From a checkpoint of a small transformer trained on Wikipedia.
Architecture: RMSNorm before and after each block, rotary positions, tied embeddings.
Training: a variant of Adam for these matrices, 122M tokens, 7435 steps.
Each number is 500 + 25 x the weight over its row's rms, rounded and kept within 0 to 999. Layers, rows and columns count from 0. Numbers have three digits each. The size before them is the row's rms in percent of the matrix's.

# layer 4 MLP down (transposed), 256x96, rms 0.0836, rows 166-175, columns 0-95
097:523472488489515526562523526459492505450474470497466551493493494478495544509521482535513489515481546527491512525488529511475489516500513531489498509482513477475511553503494512491486522510472519474498562550475481505497459541487523459500505540501505497505513476470504517524463469497551516507
089:483508475463496445478516501525482453463552492450495507518543506492518517482500455494513513547509487521485483514498549454524494492485493490487492527493510532504492473442477483503497473533510487532509536488438485439508467520509505466497483491505522508517528510503534521476491499492500451497
105:482504487498508493508491457515508490473527532500482518497537458535449514487500469510516537526511497493532481540527499527504452521513544536509510540505540544517469509509525490475529558482480505533460474508534519482462526498529520497527496509465540530489483512523485493454470470486513521501
106:503462468450509529488541500467486511508477516527510550526488506432493498522499499521489505503492514507464524485452534531462544479472543533514492475555502441482502480506509507521513525526506531473489506480525482503486484504528546494459505482479466470516517498525469520518506535517502492501
101:451496506484459504535507476481520456536495490519478485491470514500510483496540506470504511469507495472518517528503532485481526480501507487529513513505542486517519528493481511505508481464533439488450522496479538479542510505463482513468503500554505523502495551452538468476558487520473486504
091:494506518538526471495535526514465484481462496514537504474486486482458506527494501524508524501541516568475511454459501520507420496491479494495503488509520476505481488485532527519522507508488471491496507532554491518506511519506508503515501553463483438479481521489521504481526503502523547469
096:498512473477530512527471500489492494496473495457519467490497485492519498467469426514471513508513514513495479550476514535469541528516465449472492520435490483502534542506489514476480512514539534483499562515494484496496495457506526528477535490513507471510506511479469536491473526492487515486
102:529488439497509520464481525487521522487463473521525468519529481471509531522513513497494454496464487462495507482496496503474392487488531491481541504473500529456532485473478519491527474516521506466506477503496492548511536495496490473488523509500480493521510517516507458505485523468517487491
098:464520502500505487510545488496502506491504470476506516515487462520423476517487471528495461490506484494523504529522497453507516522497479483496502507476452543519479488541551497525451508505506532550497501479490493495491490433497524542501497483488546498524474553511527528495510538494499472482
096:462498488490503501505487511484501512475537490425504474505514502534543502469522484512503527512505500467494441511463498481525468495539487511459511499548521506492523485486535493486508454532499449539518513543479483502511471512496478469453503445511492457486518508491519527486502507503487442484
# layer 4 MLP gate, 256x96, rms 0.0882, rows 167-176, columns 0-95
099:513548495490484489546496477492508528498474507494548495525473482482470502528471511503476453475513559576524471468515488503504513526471520497499490534514517505527480483503536511529555518501503558496514505489530514494477490520538517480529469472501516498514507489531551495544510511500468525523
113:517481476512481464503511513495465537491495512496515501539475490508444491518486480494537502483499535466505457494462521480490471500526500505511514491520500470472495540467444492484501529465513484521542502557497450507493470485441507547527524463495535526500515489472514476481535486527489474463
098:501499485491437462467480509516504516465512453477489480479490514528505473528477502493515519473467486478483483529530510438535495508512480495489451523474506480508511504498481507467525484470484485487498524498467484472524506451483478529489495489511556490500546506514560503475511465509511431521
103:550490538488517515535477476482495503504519498502528497503516526487521462528475515485507505461485529544516534470508543495451536498501552500521526501474499500462465511500505456480515496506479500493498446503480507527487475495513523519500487450477565505492476525487479472566508456480505502475
094:538460499524443485472501509495468502485466525546550536537488505537492545472495480506493454484499465507502526481488483508500467511454491504513510494510524422471487515486518552488510524527481486525495508508488498506489489504497504487473456535528488536509458527472529504466499509511530505517
103:528497515495489475491492502516495494466537443537521481502486527524479499520460499507495441473527487500505552512539498475549494502483498493529499481504512491512501503533483478528541556525500511517501506495462480477457491446492492512433487491502547482500498484523498524510510528443497466467
104:533510496475477509477505518472492471511474484509541511453532484536464494454494472480539476472513459527427498491466493484428482476507484552523532507511496460483497539483472501481528508476540497502477519536502501494495524502468494504498523469510525484495520483523488529501527522509525532508
092:516503488490478507473475510513468474497537510496462507476511522507484437491492534541511531519466509460461500514525527505484519492530483507524519514487499483495496506454479509461528505470547512543467520496465527518492483511510501492487517441442525464518488472536500450490532523476526462501
092:471522484516517505532494507533512482497537521479492496504469507493511522513474509474491479455530480493492496490533509495492508544455526436465508518501450489472483493525471499495553528519525562468502491534509552504499516471496486503489481534534483570493498519481493517495506437498487522495
101:484448502471453475488529531476525483486486507451500498506478477513517478537502487470484488526487452510481515488478479509483478530486509486502463457473519559508529508470549477488484513479496510540479488456473490482489492484484481474497519516462467463491532443493530478529496505512507456531
# layer 4 MLP up, 256x96, rms 0.0884, rows 167-175, columns 0-95
095:458481493519498490516518479530472484551499525490498479557504521524480526489474544498472476504509508506461476484517559497547512522482490472482488457508557460477493477552488500500492538496481489470549518513530525521502491492472508512539464492539522485504497520480511470519531520494510526536
104:468513500472501521510487493521499511443522552480455478480464440500494507482526466488469505502484525526508537504538490496467475503490504484519506498458494503448538490474546490511535476489568501433472496491498526535506485494467506522515482510451499504495460489509515503509514524491482529504
100:500505496479518474487511472498504499495515483489521486573506466459503465536489515533465503516496480492521469536523505492504508488518454488437493451513482490461495496504520487530513508510509517501557537493511501536569503446508502513466518483493503519522540501541484505520457499525488469530
114:506514457506505508517514494523488456502487522490478445475515488484522472500470497480493515498497493510480477570538551515470516455517478518543552486460530520509500504494503471522502492490513517452475479477476513513530455473487518539473511513516498523507498544477495491499560546516509475524
097:472525499508473539478527494492523502495517535501530478497490504527515486470519493502508493571487498488505493490462545481451491481487501521492533515518502505488548499480484468488530460484476506521499524470446491456498519496559482494542458459462469463472487500539480487499488533467499533513
092:482507500487501488505468489511467517481495513495526524483459522481512485522482521468529477471574531493526555490515474502498477473528503477485535539471551490503530518508517490472508489551481488492523508483518531506490499530495531466536546546489505479465465515518501549493517498555501526500
103:494491488527495536517520499505497477519458466525490448509497528520469530513489531473485512476490534508488488462514521527528481469488524509545510537507482510452561478512475531509539545508515511495548490543519500523479529524482490497458468521490525482497512504502512498437489519531492543473
093:495524497466549507497495483541501518522506527488514535426504544471537504510475536455496487498464532477546454468532504501477493527498538477472497470515469495496541502503498498484517493478506482541501479445525509504496461460513541487490504488534480485506489478503522502525465462515503498474
098:449521474476499507499513501505510492488443462545519514501491493460501467535496490471484518510540522497501517528498460500515534514496520455514470457479542517518502484494454537513537477495479541558503461505530551532463511513505460525486514523527496501526508510501542495529467500494493497506